{"n_layer": 8, "vocab_size": 32768, "positions": "rope", "qk_norm": false, "bias": "none", "lr_mult_o": 2.0}
Each number is 500 + 40 x the weight over the matrix's rms, rounded and kept within 0 to 999. Layers, rows and columns count from 0. Numbers have three digits each.

# k: layer 4 attention key, 448x448, rms 0.0736, rows 436-447, columns 64-127
# q: layer 4 attention query, 448x448, rms 0.074, rows 437-447, columns 64-127
# v: layer 4 attention value, 448x448, rms 0.0885, rows 384-447, columns 64-127
# o: layer 4 attention output (transposed), 448x448, rms 0.144, rows 384-447, columns 64-127
# gate: layer 4 MLP gate, 1216x448, rms 0.0923, rows 0-16, columns 64-127
# up: layer 4 MLP up, 1216x448, rms 0.0995, rows 0-15, columns 64-127
# down: layer 4 MLP down (transposed), 1216x448, rms 0.0567, rows 0-15, columns 64-127
k436:541478452547473491549448492522531443454591486525448604505549536490510487483530511486453532488491490485510469451482476474520563508462474596520445532547510512575451509473435414533531390532481573
q437:490473552462495537499484524495421453412545504557528542486483573497493470469508430480551491428455477492445544439482500419425497505455465490502529522548476518466522531550533534567489558395594571
k437:470518583532464482481467435510437476515556477511466486455515484478559394540470592443574466503492518474446548440477482476558473466527509564448583460502510468430457479477485553566516456499507416
q438:528490522542543516466461487510509504452467442543508495513564532403551518486508520507525459498546487506498505473511462582532526502475468548511562552410461467454438470497412506484505507458482493
k438:504565501540452564525473455550471485467513511533585514513495582508449478502542489539345531439535546478501488414518474486499495450503548442444531501497476507478383390623510503455500496558480520
q439:506455598466530404553531521513505484557406526507418457523421534459550502556522521588492506513438518489569485522534518520512444513565522526483554513421504457515555549510473498438519468558521525
k439:531518457453474526492550480480514528432408402510531526538494465452451495449507428577456492501503452521474592472501455513475532568481478448422463481576561502473476509478494513496476509546487456
q440:514544567485546454514464470465433484509490479519411545558475499570484509496541603559549527485507486534504567448472445500557467560516539460438533465417521469514470483494510446502522485476500482
k440:511413530536479493539599476501457483515443450504519444563481470484528495536505461518485486574555454456496554515512518476480489526499562416493537485578495483469474514495482494534518415537556502
q441:464507567461503474528519452486488511561461482580440527478511498500546445553492519501438495499533440544524528532491538572546514496489515498554517487444498513447406408480624553435452404490469490
k441:418427420451444453537556483513553486415595485462536540494531538485477488561484401465580643486491492419503464491541506427432624491482477512564449512463485527507466563452510521477448507515476544
q442:543522480481496514501454542452508509496500628498441537484471537501443506541493487496562555487509452452550549474468471466505512505530503534524454426458458495427492531571544533612446483486577469
k442:470558553516499489518471568540578519519413450507572451455528461522471493609447573504462547524533540540529468447493487557528529447519403556563522551520539496520438471547520545468502504483528558
q443:523541521504453518537556548402486505513551499457493466494494539463447487447488502508508551503456485474487525437486501511496524464499465487529477551551585514454508453450578575549456444479558478
k443:413547490502522483454500557495574564556557516562479455445508458472496489459505514458513458466511448470455484572439476440556486423456500518439555464488471463447475481490571505489476517495526446
q444:383407438519556509497455430434519516592477476443496514534501437561563531505493500534419505473429482501461500477520511466500544480472512454502449503461465536486461490452507496550593480463516522
k444:448468511591523541508532557540552531503472540561566453462547457509600540469491491457482483457531478456506539560549554535498491505456486502475414539554530543540520523552489461535423556464474451
q445:502494488490459443594519450525541512496501438528541607457521413434439495484413548496475507526488500494526502429518523478533503523433496478564478461501494500535480552477556567435503529489459505
k445:494446418573461475509487441510520443549554552527482564515458560502463499522535558509578487456579497521519462537469492520531526556523446513476521452465553473561521477495537552524496467529471421
q446:535502561523592592523556527539447491467441550522461543498544576472522425518452519491379511482551488534498500465499500493496479468525494484547507532427477472534479457478556439506430434501508511
k446:481512517389487532477528547490498506557527456508586504582553495478521526490550430541552594536479494455492526567487438564425525491514539471469411427555490489475459497520494549501523507473437504
q447:458490504489515437454443538488502497499438477477548474490468506506485556485555433530366472518493437475490433524526575532474526466546458455502538443517555467427570443466509509484514462370556533
k447:355505556509467486567516452543443519437520449450474473503502458447499497464480468416501467481486505496476561616526506434506530510438443431498464490495481461514465552504536508480463527514565521
v384:487469487489549551454425506512499482521492544430515454467428484459511510515449444455516548423464556540465530455496468479500561533555517476553499557561480537480502460545527524494528478490540577
o384:538493443491508555592502433534459529537499482483574462517456520501512482457469450501517547504470527507516516600470525546522539542523505487586526487511535540513483545574559456520577547493461490
v385:516474494625444535501506501493521412581464425534527452527511553526537440452541416514559571524545457454481555514451552495480535516449592481537466438468492457561542533514518487509465533538543501
o385:497422521558507438456509495486484558521546372498471454516484476497501583515515575502545525480519503544485415462511530534509489534573542547498522455533507539482578563536505488543520547434475545
v386:471489492509476466577542416534495514475504467450478498496473444481537521421487479535565491502514509447542467493533549514456518465449536492499507515481532505488595463473445468460490532537512539
o386:476515403551541485500504539504499459428533566477515556531508468543487478507517454533501462553494531487476517454522418521489534494515482427522458486500475499487466527504487529570456453509484554
v387:490466472521574485487466489485484548511536481534500580532523471540510480444456554504486493543488484433502491511492523500457460490485515520552490566512467487439481512487519578497427484534543537
o387:552513535560448472561480433494471486473445529560549492475601438464549505428502498530574440483510486555461525477529468502483522514484387489472475448505465463526535481449540429441569480480458459
v388:502493487535442495505515588563464441533471533464533515534501486400503512538543460496536523491491440516550453587487480524456547492549505512555449403510467470486531472524483507498510472519487510
o388:560539555507494475497467488523507502488457530486537557449489506533545510478502505502448487399412476522525512541473465499513468398476558514518525482464506474480423470484538458533471533506507478
v389:474480493466470564531471480533412543452531484519473480511525516482511495470453473527511449479517479563485482490533455531542472505558451505474446481550483535426509456497523493486473471496511482
o389:444510504530451540548500529497533458541445492459545526486524569531521518516465448495434547470497504508525468501504480490518457544484489514515488504543532477558528491509427525450433484450477503
v390:435540518535484473528549448474473508558506503488488529518520528459572520561580435535473465585479491580475547451493458442536536520565488513535535543480517537519422414550439463527474514499505529
o390:489423463591564506509468476567492570494447539548459546466466557494505505489530553485457528543531445432506476465527506521531546490556527496624536442496474478467553547435520441555483484466532496
v391:486499478503450461514497474494572500537496472438532542476498490496494523465441481439586468518514508514537466555492544472482543473561462534494494472508482469485530556480536471443502538513470468
o391:562497494514475498435454469476525474535515518466493435484513542486522525535504485524485523485477485440478469504549518524485590539429541537477484509518500536557519576544540474514473504454454530
v392:512536509409511530530509471518414572489499500545543448554493495538518499542518529501456548471551541489518549531539518520574592584465403500483501496555539490453429452495505434517490520533428493
o392:535510465507492514469428495488529523519500446477458511462558508514507486530486525487586539499491570553479501524555499542481556526476530528519503521447514492521524461513452489516440490503518488
v393:518492539426509515482485522444461533491479554502548516530372560494534532463501477484526501499480516450507493586480487484533441504509500544526525504501487386481462523541472479519442472452524482
o393:545456480435535464498496539512479462557511531432471456524558543468452467544480545605548649494554540560557525433506454527490521502477566509473487536508468531387499491454577501474533491516545512
v394:470507446518530462563468547462465431552513556517538499475496454524454463451497526520524479541549497458492448480493577526507514480550476528486527519501472455561456590528510466552539483487556578
o394:507497504556454523466508553536447468486516521457496484526514497458472523521512483493529497553504543481551507440464465508465428446537522542506510574456536500544436509504581581485469542520530462
v395:547490490520509448545557485613521507515486404502520522458509589528587449493580470502498475462465499442434451503482425519455478504519564542410457518467469509518487580501443490520560509503512470
o395:512517514468546505567477534475478497522503500529512524492502483532543495553522579495492461450537448494518601388517474539532571515533479491549510512505483509515531493500514561435532571467493419
v396:469487445481469487487518470557420487503603454490448515548452550487489488486519501486486520536506482459453582508502468461438487491511459576458524496481536398474550483456530525458423471535488538
o396:499574463504499481527394518467494464470488470477567492531473419522475470557519530492444555575476458486438464520485541497543532449479526467427498477534433524476484527534573508477469505525471555
v397:537486437517471483558521517512426509593493431507514503503470468498552552473401530443490502519462522475430542456501583495512478536514470492473449504503540524526594444490515502461451476531473494
o397:530506524489551512451539530460482426482520558450500526504498591493450462498557563512475521468502496479498381546531564507524507492516503475498531577424467455472456535507501415479530488467468570
v398:560521526534465565487496552499443556495482551475489520508549571535473501489555475502456508544472545581463537518468520485491473455480546441528551519495491501480532547481500496499451511515443515
o398:436514495515461455483535473480500457533473458568488514506592515491525501487529582496525456451450516425504471530486569535478470488545486506440532497539454468508590511535516438484496448460511513
v399:549562516498530454549530477541565456523461474473550539512502436380549567559495502438564510477468504499517505493502521486437545507497428541493501460454437466474637495503560479517521519445550503
o399:438580557570528511497558422440492522492545556515459460461524482585547443470497478497490504449470522559459523455487493511525439498525501478498506513448502508559473532511494468514478505512461522
v400:456522541497509454501494485516514470478432530482515530532507555435420505473509507491563539526498480480510488583549566453512547495501538487492522522464499530534478506528463567517483409479441460
o400:546548494480525537565473480522607493490546536539545495497509485490535522510491519516474498485508526502486512477425487481508477483509500456598536513527486557506463525510530542543504591532505498
v401:469497483437473494464511539487509475425493457497533503448450482461541498594480459512509484411486505468536460552451492482541460507538560501530528467475482451492545429452521477480536556526557499
o401:437532469517553531532537500589454529570525491500527491481527496473522489474524488560430465505523550421528490497472524549430465520485480587520467536533532507552507532502496561537435520487535490
v402:480517458485517604516500482482513468497482543482506530442510491489547467509532484435582502522502508527483508498478433464479569537407537513481473493513493552505467482553492497523509460460476450
o402:462497494469542480492480491519479546534529507432380448475519461492525503520470537486447471457526586433562412517511469411452541523505455521502505448444517506411496478412485498447516498541472525
v403:514504573565550468503572471510543536491481463586564564453486518514511498471527524505525490561498482485482435515482495471474455462485496481552485478528469479460497517452535485548450496479509529
o403:509454432492518490450515522524492485466418482513479551516401485472503574549423486524493512560568492517479562500508453537530495510561469467499483554446489457455471556457482527545496496534497568
v404:562412514479479574523533511470538489445505495522535561436518560472525504486532554448420524538543506542538447443551412487465488494513462470470546515487524463528450566495484494520531475488515499
o404:440546449515515541445496499570453532501442428508497452516505513457615516487531521490493423523520502507474559556492524477532487494455540607442510498476499519505493520527464551497489469516532512
v405:499505530545419561478543515432482520486444512482472546475502496465565497576536524491539484461505511526480438509463503531505519467449568497514513547473501448391494522515577529492480570491475498
o405:453505533498544488515379517481567457527570479484522457474453593472448549498495499526506453432503488435541502516494544573464504464538456492561525487468508498501544541560471491533500473514473487
v406:445492488486532474475516454525475546500562546495530500535490549545489474477505530536540501473496432513505499397485581547599440431463461521516417478451499505480517474508509471531443480520499510
o406:564509451538550543517501480561525510512485454510496532521453496412534482482488475534491515504476535524516521486552511478444522532517489514528491438510442454528483488463479520465455477473515512
v407:471583479443563567491539537558499579494506513496456532493477494446429513462467482506502574470529478551447551523403531504466442483490501590493538509439533479445504513530499520483498474569464502
o407:564448503497473508458517590512505437525520479532504429478497515454550536532493556542506541532514536458577465582528497423517557489524457468528559459497486514404461477529519470488446538489510474
v408:502489502542508514563509501538480522542506494479429450520560558472475476446486465538516594528514450507545530466495531475563536475574498527525469473495484596523438452524477514474515514512526510
o408:509462471496507495530472484537511493523491544547547438481459497505510438515435482512436547547522485534509485516463457476449504522503511511475568484441534524529509479482473496457528527530422439
v409:452478528446435510512449496475491466455473426506472510559505516483507414460443496586480475480534584558500544568510522545493516534490585526546402498521527509529494454382524491544480458468537475
o409:507493480538507421518455480544489564484538529496448468489470502568545478491542415435588524477481450522504560463561506468546544544415491429540516528508473500565463498550519520441586472481473520
v410:511490466416541546484537498528440499545548534467513540509499523509463521472543492485546480530502535519508477466486469515491525524458475523492505502471560521468481472470517498485555485533494481
o410:519562517448456546504424521516470491492457517509472460530530478479483535461471500474580474498471477514469428502591533507449482542561457474489568489508531481448537490455533515500527511484450452
v411:446482497569495467505500543499453470499510495474480576531463470547424551523562527493453528537504481456527532532468539506494500528428472524540465468493446476563464558510417550512485480453445492
o411:513472531440505494579505555471595462468484452529515490466484439475461475533434509446499475562554456546501517464449505477485515487457436569511514517534456542537509458491587522449469479514486455
v412:508506502511524530529547535565497546524529484509510510489475507509498451472465500525501475408491478480416480434542525505546476507540510457495482380479490475546497518472455457456599581498485505
o412:526476519462544467507517471531475498563478502507372514523516521500492498519510461508436575545519542566593463468481492516523524483544536495511530512429507524511492504500547513537481514454472504
v413:466536456535511530397486542491446445451535496537543505520541475533425444483522522533564516528491491486505498517467402451488487474524497543448515487487442473479471515531474518513543530516564441
o413:543495569516512526471416516540445438507484535585521489515462473480569540489439575482503469485515483589527490464463576589480471522454517525455454449476515533458519483461494565540490475475416459
v414:529510563506573499467525559518496519599498530544541475461511518528480514453523499455504493483482524497446489520524499518502495456539558530540435564516459487501554516536484521504463444483492474
o414:502483548477486543480474465473495453497529412488513501539547518488513539498478539506478517537537494505490511494474473541495566554535517542503518500514501461485434467396546483575513438499528521
v415:579439489434490520447538510515568471507542431507520466488466471535556458501507541503530482494446459507430427549468449531486507495457482452440519543518488506461551513500535508475439491463500490
o415:482521522521478483499461504567543565477512503474539491442457493520483521472488487498484479522485491512485519473515519533475503485415508455462465510459551462516526477545487489448526462515580565
v416:467602414490462547517525496517516496478480557530468515509530452496613449533478497500506534502460507536563497503459530500467379540528531483505502534486522507455467478510617518496507547519486438
o416:470514504564501401462488516492530491503490485533501498449512490487524484469507548526465533550533529518512456497464531528412525538480493466465492453500508470472492513518504554517579495491480475
v417:499482491512457459469491531480489514496481502466467519605470496514487485564474552560535522537544551546533441545437519492554459517449541420485593535473438558434480485530546543481494479554493466
o417:542509549537504552548507466554485475505477495487561556393547458482500528552529443455484536475514490476426560515460533544481569498470448544583488509501520514407486442479490458516521454419482560
v418:501528525472495557547555536570475492490541595562531445471458462502529477433518447433489485510503569527513486551504480541482506533520525527484551452500491531532509462491475475494526563500513496
o418:486524521478551464519493498529471473423563502491472463501539521519484536575553488447479480530514469555549511517466514493573461491449463449519461491524451455493527571532596518535521411546529492
v419:487551520506444502517522510504564505495479464469462406460550418453506486414579448534524506515484479503462554529459496549477489526517489489442563495513546466538478521388483550519499553514522511
o419:482516454520521526516458446537476486514413471541492500523467493475512463509488483523434545500506446566474457479500559540483501473525497447516552524462495499528571449512506511514495571549478497
v420:584468538507463482440488537506439397557544478470489567483430478538533503534489454520451557461501482459420541531487518503468522592600527519462505443454489511523508539465477517530489503535471479
o420:476465527466563471521481547502439522508544510440481465552498485432490537517512489487522485568521488548488481485544501586482565448495547400496545517500490512561474448515452434502476496499464459
v421:482507480524486518500489517517454499527557631498543552536508526508474473442453548505466508566427490463487502524545507464530505519517487394501554546488488466457474507464525538484441482484468520
o421:479580488493466453508481458463565475497465534556495486534573498473493489592528474522540513569528560496507513550490486442498559530482445513445484501464507537557575500576496464428390495500458478
v422:458547495505478415443448530514503509479508524474536521448488496551466486505501547495467480495559442494502470512515506495470494491470553456477583519443484502544465481523450544513467532464482483
o422:489471496571527503557598497567518584520529464515518526541560511555528548563504446422587530531417499461496485488518451511500481478451472497511536489487526487538462490494505408492498429585484519
v423:400481484519537521493438506542558521498495465499520535516468553501535465531427481518535502491503556536495576548478499483510518499526486536453500442556531516445504559480485547526472493523435485
o423:542512472459503537454514555494510503476457532477511482469484476540449502521514466494531529541462493517483457466537501556520496491515554514492540513524539419443510558511441455487460481530487507
v424:564522534474493555497478453500533497512446484472511550480480472440561533452447385453556523497572379518475515517437519531583626508552484536507530475479445532474493499556589501449483537498500484
o424:475509465501537573484503458518475532512540511539528524607462490487548550470458522502509497456496510525541409550495475546454497525507525461521450494526461479593540540521511467429530494426486472
v425:500487456452487443505559462529502457475535493495506469528549562504511537500478521516572420483443415563455509513502498563521512489440518588485498486458515402541476496505482480477488446536533498
o425:555478419500587499505541536460390488422500500462447551455528466497553441473498536549418486495490473441512542477526506483534465518526541469545502475475526519532500540498489528498500529504510516
v426:481496540522553471516490486536517474513502450508460417529508439501487477416468499509518519454544482522491567506484552532540461444484514484480497437496546490481526511442425518488493405534528529
o426:421498490518450553467511525532506447484559561460460527525489636486547519493429518567389507502519483557505496461463472510450500478491501513504480516473486497460434465478500494556437494477488500
v427:471543577494538513499569566540526542521586586461570488474522443474559477423428486501421459537504460533471457472541481581475499491537496453479552478534513502554495514477491494500571492479439450
o427:547513522522559503536497472506468474477572466546477462532416503502518489497529537513519533537459445513472459486484504467444471510438518478501517522532515469565460513499542486516468536560542507
v428:526553525481501514518457500466469462481522465492526610465513545484536537436489527418513527415486550421531532441434500465506498473477500469490471481493509436488389475549424485540470580479519547
o428:475457537522532446471554538511469532546547502575483517461478500530503537535520475497505493499577524498538548549578566482463544484552518531528511448543470504537555541522511505524437468523458455
v429:573464473484454498551537507480481537539496543479540531464513471405569500542480539515498467486510466530491432531515551495471501487451462592521474541574565559472560412488525487475508475511542468
o429:483474472490457487491458532517549508526546545517484463587557482517462525510517533518476489546503490527476520523514548474556543546514485538456476506476503468552484494593566471478474518522577545
v430:502475519435440555507500477517475458555471491523485476470505481559476478529478555516476457507514531465512561437557451487532519510527491488451448527552560514471553520487532537500516556557501551
o430:415469486518467498418411460484493521500581597441522496501507495530466533414518474468614486499476485505487512522513541528489466526418464576461551478523464397478499509490441481448514466484548467
v431:456468484477491460518483513534501482515492494565484456443511554475522503496469456522483555472446548471547432472449498524504471505491470466492518551413476509499540484432584498504537467445463526
o431:486505539457555515504502507469565504491504454507528508528492471459567525516535444508509499535522465514488471473426502519554467480493579513483468468507577512464504524472479554483427523542512512
v432:468458588412450473519491453505463496446464488559479472522543466559494511511487454576456575508520512466507467504471482440514459520485482495521486476551553437543569457464553552523493478491513538
o432:496467461475449517460513533542458534563483585444471532513382458483485430530532479473555503459440499479438543485548501582502524418535475525439485480459443443437486510537452491465489524507521515
v433:473518508494397493464488545520483506547521406561486520512565467554537451460529561456507493503455404525488512502514539508487469482417527468466472533489493553563494473505475521522428566554441473
o433:519538545481545548522516568519401492449493599481490490451608529513447534526540529490420441499536480475503429471540477464516479488555465556506543516510495478494510541473480462445490509478466492
v434:485456479506507525529507539506524567598450503509535524515476460489531501524485525500513505469549502500566526483450528536457487496456488462497466486544539438477460470511467478465531465514512535
o434:518508555490506517522538496567497537457510477449536521535517563433487485406403457495489522537489427570442426518508533442528498465504522440554519492484500534436458492469487489494467480536470505
v435:517517511465507529477446496502550547522511489531574482479500473532486521491419557539483471462559555447465490551470545493525512531464481547515458458444430543488521518483578453525506453584537494
o435:564426499515519488480463477476466551494537390501454604517519454477573489498536480483558536477495454529518491544474479553508421562545471544528514543481482514479563542537491536469474463470506533
v436:460467492481502470532456523562529528505548416486525568514534538511513512385467544521541506484505489521501514579486532511493433504469462542458553508475528517558532492447538533556454541466507457
o436:522538467531439516563508527519513516534440540477499499509477507460560528532528450544501497533496546477459545471500474447556562532524542534530507568450492495480487495535433495480476513584447501
v437:426481449566482524510482518514495460502447442499449507595556486493568473499440488555522558481522493536454468546506555467471448546525475503524473444487489448468505583481536489441439515510499497
o437:468457410457481520500545577512540485449558562513529489401471462531476454527440526529516519495443504436478566505523500495527498450466484564470515510465566526513564472510478475514513512429489550
v438:487525549536512502455408529546486573464568542485471506432501484489457462517457466451464530459489479405501477499534496475520544479442525442531505486394502478580451515528505547478478531470501498
o438:533497530519514442581563427475508491538475497564517522492515505524470537510516510466500488490562466524536481488548523538489544567549459521511540512545468487557505553491505475498440506546504464
v439:480592493504479524557491476562493460544426541551536523461544496546536482554523463522495555508481507489508442527500519507460421474534525388431464513497504508479507460396459547508480493497491470
o439:515453507447442433487545488508431516512510451540479436495545512500396521446523589513477459546522470524512537493465431487417497521546524509518513487504513476468426432534557524455497455485476391
v440:480492497564458487537505477557520458515399529508530492499577511567516492491483482456482504585589534484498384519496501498461496484457531457507480499493510524509559519464458483485462505431557497
o440:459544578502494527490481500446527497525553437523544558552509455483492483531542531479406433464493455503491523454527540574581492545435516550510508521485451502559463500589484489440548435466505563
v441:527521464537535472549478520496392500491468469404485444473506533527460449502526503532512549495523526524497496532580495476462505503535515481494536577535510451521465489471513494494508519498521483
o441:492471509498556511490400521428494472527502438534530486546489460500466504464471538490484451471488513524511484507509473475538458527544515481519476465432529558526515517515516513539523492561491524
v442:439486514503486509541528532442490516525459519490532530507472509514544522482570531510519485505565474452486601602558513493476463483535461518507447516464449512522504492501507550529541475552531532
o442:484579539549554498539545524505537385503423451497443555502529520460572487482533508532552460444540432535498440481532487447507515463480515496479473510511531487546499545511475439513512465460546520
v443:615522498559482539471517433521499543514523570485466567470528560495516587535511466462462550575534557518531487444438551453483430445498530466489554519525531539540496415546506466497466554531469518
o443:422467453505454479541501500457457466484477504532515496515509482455575478487455549507551454485448507474493405547509493558556451508448479532466501481436556498470582514499462467460466493482467514
v444:434574543544531461484534486499583531533543464483429504481530415443462488490503502453540470500517476553445506478564503539488490453468439496516523477490527488550500531542495566414410552484539496
o444:532503472481498509439499498467470491514479530504559567513490480552518524527499468538548503524479454453535494456530509465511479479483491436510561543500440521452442441528501432493459476471497569
v445:457513459501467503493508476502484560529463457483500488492501544477468521487561501554513501574458508521435493520497518541608432459519555471473517561453527499488466487478558477464479459562448507
o445:484546485524486457513474529513526506482514501472561488512583545479506492512501547496466536451496507465498514552484484501460504478440473563599501495541499501474512491480486571548502507511488550
v446:513467443533530550507426475548504545551517538496527516459493540539521503472536422458500526566518470514523492512515548534516410511487553457432479417511486433394484475487488491556533541498518579
o446:529567473507534422537614529497507519519498523453500497531526484443545521537479433594459531451448503490517516469538520501456548481489452433548554489488485481507580498484542455486464501414509431
v447:439552527554605454470484537529558502492493498497514494507500505477518437472468479523496611408549517493539486484511477492491509514531483596543513470517542450496553464425432471495546440495555466
o447:501555505512422499490434503523475529474484517503450512528514490434496518494506519498583535519452513505524553460495518475535501486531554503420506500462521525500454503499503478532475550486510538
gate0:451561549460508541483413485460507554467468502517548498553546525487555467527496453428546518559468428546428542539528554522513466568486479523515488444493567443543475551490579471507527569521461473
up0:470521493508401536482533522570494494496459451589487493474448479521502427538509485554476535508532503518549497445441508514448513487552520513468462530506470495516517452477483534595513511520508386
down0:557525448518562487557503522507537495501555482457460553486497499410519499452539560548499484459505510486525502504522533454466464490443525515500491584519538514539497602496454518483498434505523557
gate1:510513496504521539455460490540546494551497526498487506544593488562521535516524465479526478512500561521526511510439512503475468488504465572540524503493490512490424512516463528509488496533530487
up1:506477501551580521538543486496455531498485470426516459442520517498458521420432465476513516484528550455468524471526525480473544497466501493473498518472466479512497463517555520436516479516488438
down1:475529555504496469524482521471521569508503542564497549469506510547458525526511477506441523522505552540523530532483510503500552501524531512458447482524466526558516510453478514519522509462457499
gate2:486549442521446448451517546502506496514504543566509564452514502494514459548497551474477457547595460563521508453486516548476438460429465492455480474494491515527431498413471467510504551503512500
up2:490530463525509514398488515446407539402460452466514572478521484417459502428514529459552476491538468563508524515480487454541553530421442575496506482534428584504555417462518457433492534463524489
down2:525476535557512513468459450487528497435513527493554589444547524512533461481561511516506442541434568477470506470484505624443515503502497553542554471501587527487521489435503468439520578481537470
gate3:516571488510512477465538552471410492491436461598424486551557572480474462475543498479478469562432477445460607535515468418452613473409567519548542459551487491434489498501486551413506499483441512
up3:455557542509533485517473476490520557446486478532549436494454529529498518480515495434545505455521433576502473476485521480494507463419480521451508485503438508605529534489556493509475495514499489
down3:466473608452505510498508496495526521511486479482577535444589486541539482518451557551472506515494501452584505510527491531501556562488567461457521508549467474524519498514566415491459482546545456
gate4:536443550485453566503483527495553396466561546565584470516453440456487508471463491518461474563491562435427487476433521440454538478568470514460451520499467549391454482454478479527453450447556485
up4:558508487518500537512570415509494488509486469514437487496429542513426485537560552530518483521446481516486490570525489495548506504450579443497439509492511500464461484529530557511510533529459499
down4:522583525514500488454449532507571516472523530559499510476552484522481530460499533471440492540491525492512524495513446417444504503552510466538543533442468485470456405553424444422474490570478439
gate5:503458478502448485530481504467497458473473523441559506462495478437415482467505468564517529558490536536569533504462432498536379562501509455529479467564527530499470513513526395530536534513423545
up5:482507479514516504497570464436532536457545547512450564512494518539574477428524511479495504508482419439490542521541469533466512506493496489470469491501477496537544449488454517478484583512546484
down5:439559478430464464485506513535447439537481454588484494533581493490529599513484543526534488507501447510511461524497562533548529523495494435469505522523457539450473567427483448446503547518517514
gate6:487513512522552461521555507501484516464612588502518545577495473490569460442434386489480462545479560569500558543471469519582458510481502534472445550457515418490559507535466482473502494454504464
up6:478532486594528488521489507482454453516637581565550412537535564591580437438480409537553494502534525454502457524408465560529506578558477411474468491494436519459494511516486529585563555511449486
down6:542486513544594497491541468449525537457545527581551461591502521604526459513499397474478480541479433515527464494415477568511583462491532559480474470437586516489460462544511527508522523545517431
gate7:478428542474460514487502540519534529493563528469466507460479479457485467487521525509483512450486458540561433519537516514459491469489518560538423532472535512429483518446495436512518551450542535
up7:510479497509453490525407488485503485491434512456459499539525446540495559475553497522491496427470482505462500578511458550480500493528449525494538482509511508487509458496418429463479448545552607
down7:492470571509509542524510526645498422470495463464506439530497494513529474450596441501468475519498438465554545448481516500539516398446490496501532568511559459513494506454487429455462555485539520
gate8:543491479540482512482461434479521491449528519476509520539520410536422473445449558495515604433475469463525443598534433445521489393501490500483446489510520492574537512458499555502505519510493507
up8:516587527572512430552560507464508523512468583479531522509504487549555490532558433516520518477432535462452491517505552534480490424460483555616485562418544424527484475447455488489559470535518511
down8:457477581475473536463448526571534500607443493543463522491508513499519505504523441487467412518508472493515516473496518422476560560493485476470584505448423522393468531559457543460446474424476563
gate9:531482500512440582474475494490469513535451495470434526467442580561438508488463529507533485413503466465506524434481507497470461474551509458505486590512495477561564471578378528513524426441492493
up9:417390528530529475497498479527474487479476490457498414484492476537512462544500488489543590503484528492486526542455493465519499518426512466418581522505485558428502421520500417459473529552527469
down9:474441544476512454426557497529573534424455540416499537454485518518552506528503415501472476488529499523495479491474429418450509374556506512558512476399476497494481441492470534506512549455527479
gate10:510551487508508471484493528492545500472482472455485496462487522475495477445482473491495512528529471458429480488498479530471523562529517476468499485580435525479509519497525558477494536533454532
up10:518521521469412493489490524500507522522531417485518487538491450505488500463502474527490514563555445487489546502498459490453545576528510494511517543550435512500483451527515504506525444517498567
down10:528513486513525466506449483481489473450447471534460483463418480529487544475474528509444530429555512444456494488474495428451494511462505498504532462550505533505540472464484517543517538519472419
gate11:500573506453477494494540465534556493475476547497495418428452509510533540467520585499568386488467430434456547468534552501459495511553467517502494506449471482488442456458468469447580506451532548
up11:470490499483541515521524446553446443443486529488470448520529569528458468442455487450494466522569479548479474468463502486546533472562440469516470451530463595497571533503487517486538553474475509
down11:524443554571543521545504504419586554450551539448530554497473533374536493551492492375476508538447482467448481508490501470572581506500506406445460501557578475495476520589503501453492454546533444
gate12:578543524552543535486484502449571511496515490503565503521551562516527533431576413531464555416488492452537536529525526537465521506533521496499459509521474405549509542463537445547437533476561528
up12:468502469534438493534511545562580480584534523469507484511531455549482471460503466479467448561456497539514476444450508438539542507538530494462547479530514541495518454580459507449512478468474481
down12:518433457571515564436482472583460447617504541510504520491508550492511507492526527539418466520482393491456450488448496478502529539443509471490497540546558511505464468586523533482480559490555481
gate13:441505509505516496525459472503545538492466521469507477504544516504413459530454417550521403526531485532456543491590491474512484502422537531487529495438554533426500525430546436516503536425494548
up13:523532441442564456570526488513538499566476482567478434503488564505495471485478453553487503483522435499501550430548571528519498467485577445477475510408450483452521543451474508511560482465528510
down13:434477550524475545510593505469533435528576470509481482564507570413479521507520480542516562454524548501511572546512524470489517431478547547502515442421587524465508481546436527541533466455553582
gate14:474451523409474452454493526470571527568478501416518487554482537431513448536475567493537501507439562520537556502492574497539456562484475489564433502544491550500519494513431522519493513500521480
up14:482506511520486509516450491490497499461562542477498534509446495438459522514455471522520488522515515474502477502464495493439552492419518515581440482515531512473600502469472545487530481520503394
down14:465498522507510507504462520549564530469506521446542518536462530513454513538530487470499551549495443419446486438443505562476564498506485561598500485468500473512528481543502496500482477535553518
gate15:517458476544532513440463496541548492468459576457544566518477545553538484525462524528518520470518553554529537523557558503528550501522493543529485523588512518484480494542538478524448451488484493
up15:497492499545503492533473507525545463464542510510489450543533382559537529586494504492549508533528519528551530456597587487525532524523457438513506409500582555442535584481544524549428481518551472
down15:531465488575483513517528536480508517533540517497526488529340530525538491490531525514475478462510424509485571465539560570527508485467528462521559540438487475535450501488550483497494534503452526
gate16:521524481521504555514524442471509482494590537518513480476518514580485445529482515471496542546500477523560498534464522525579481492433483543486461534426566483434472557540519521511511476477471430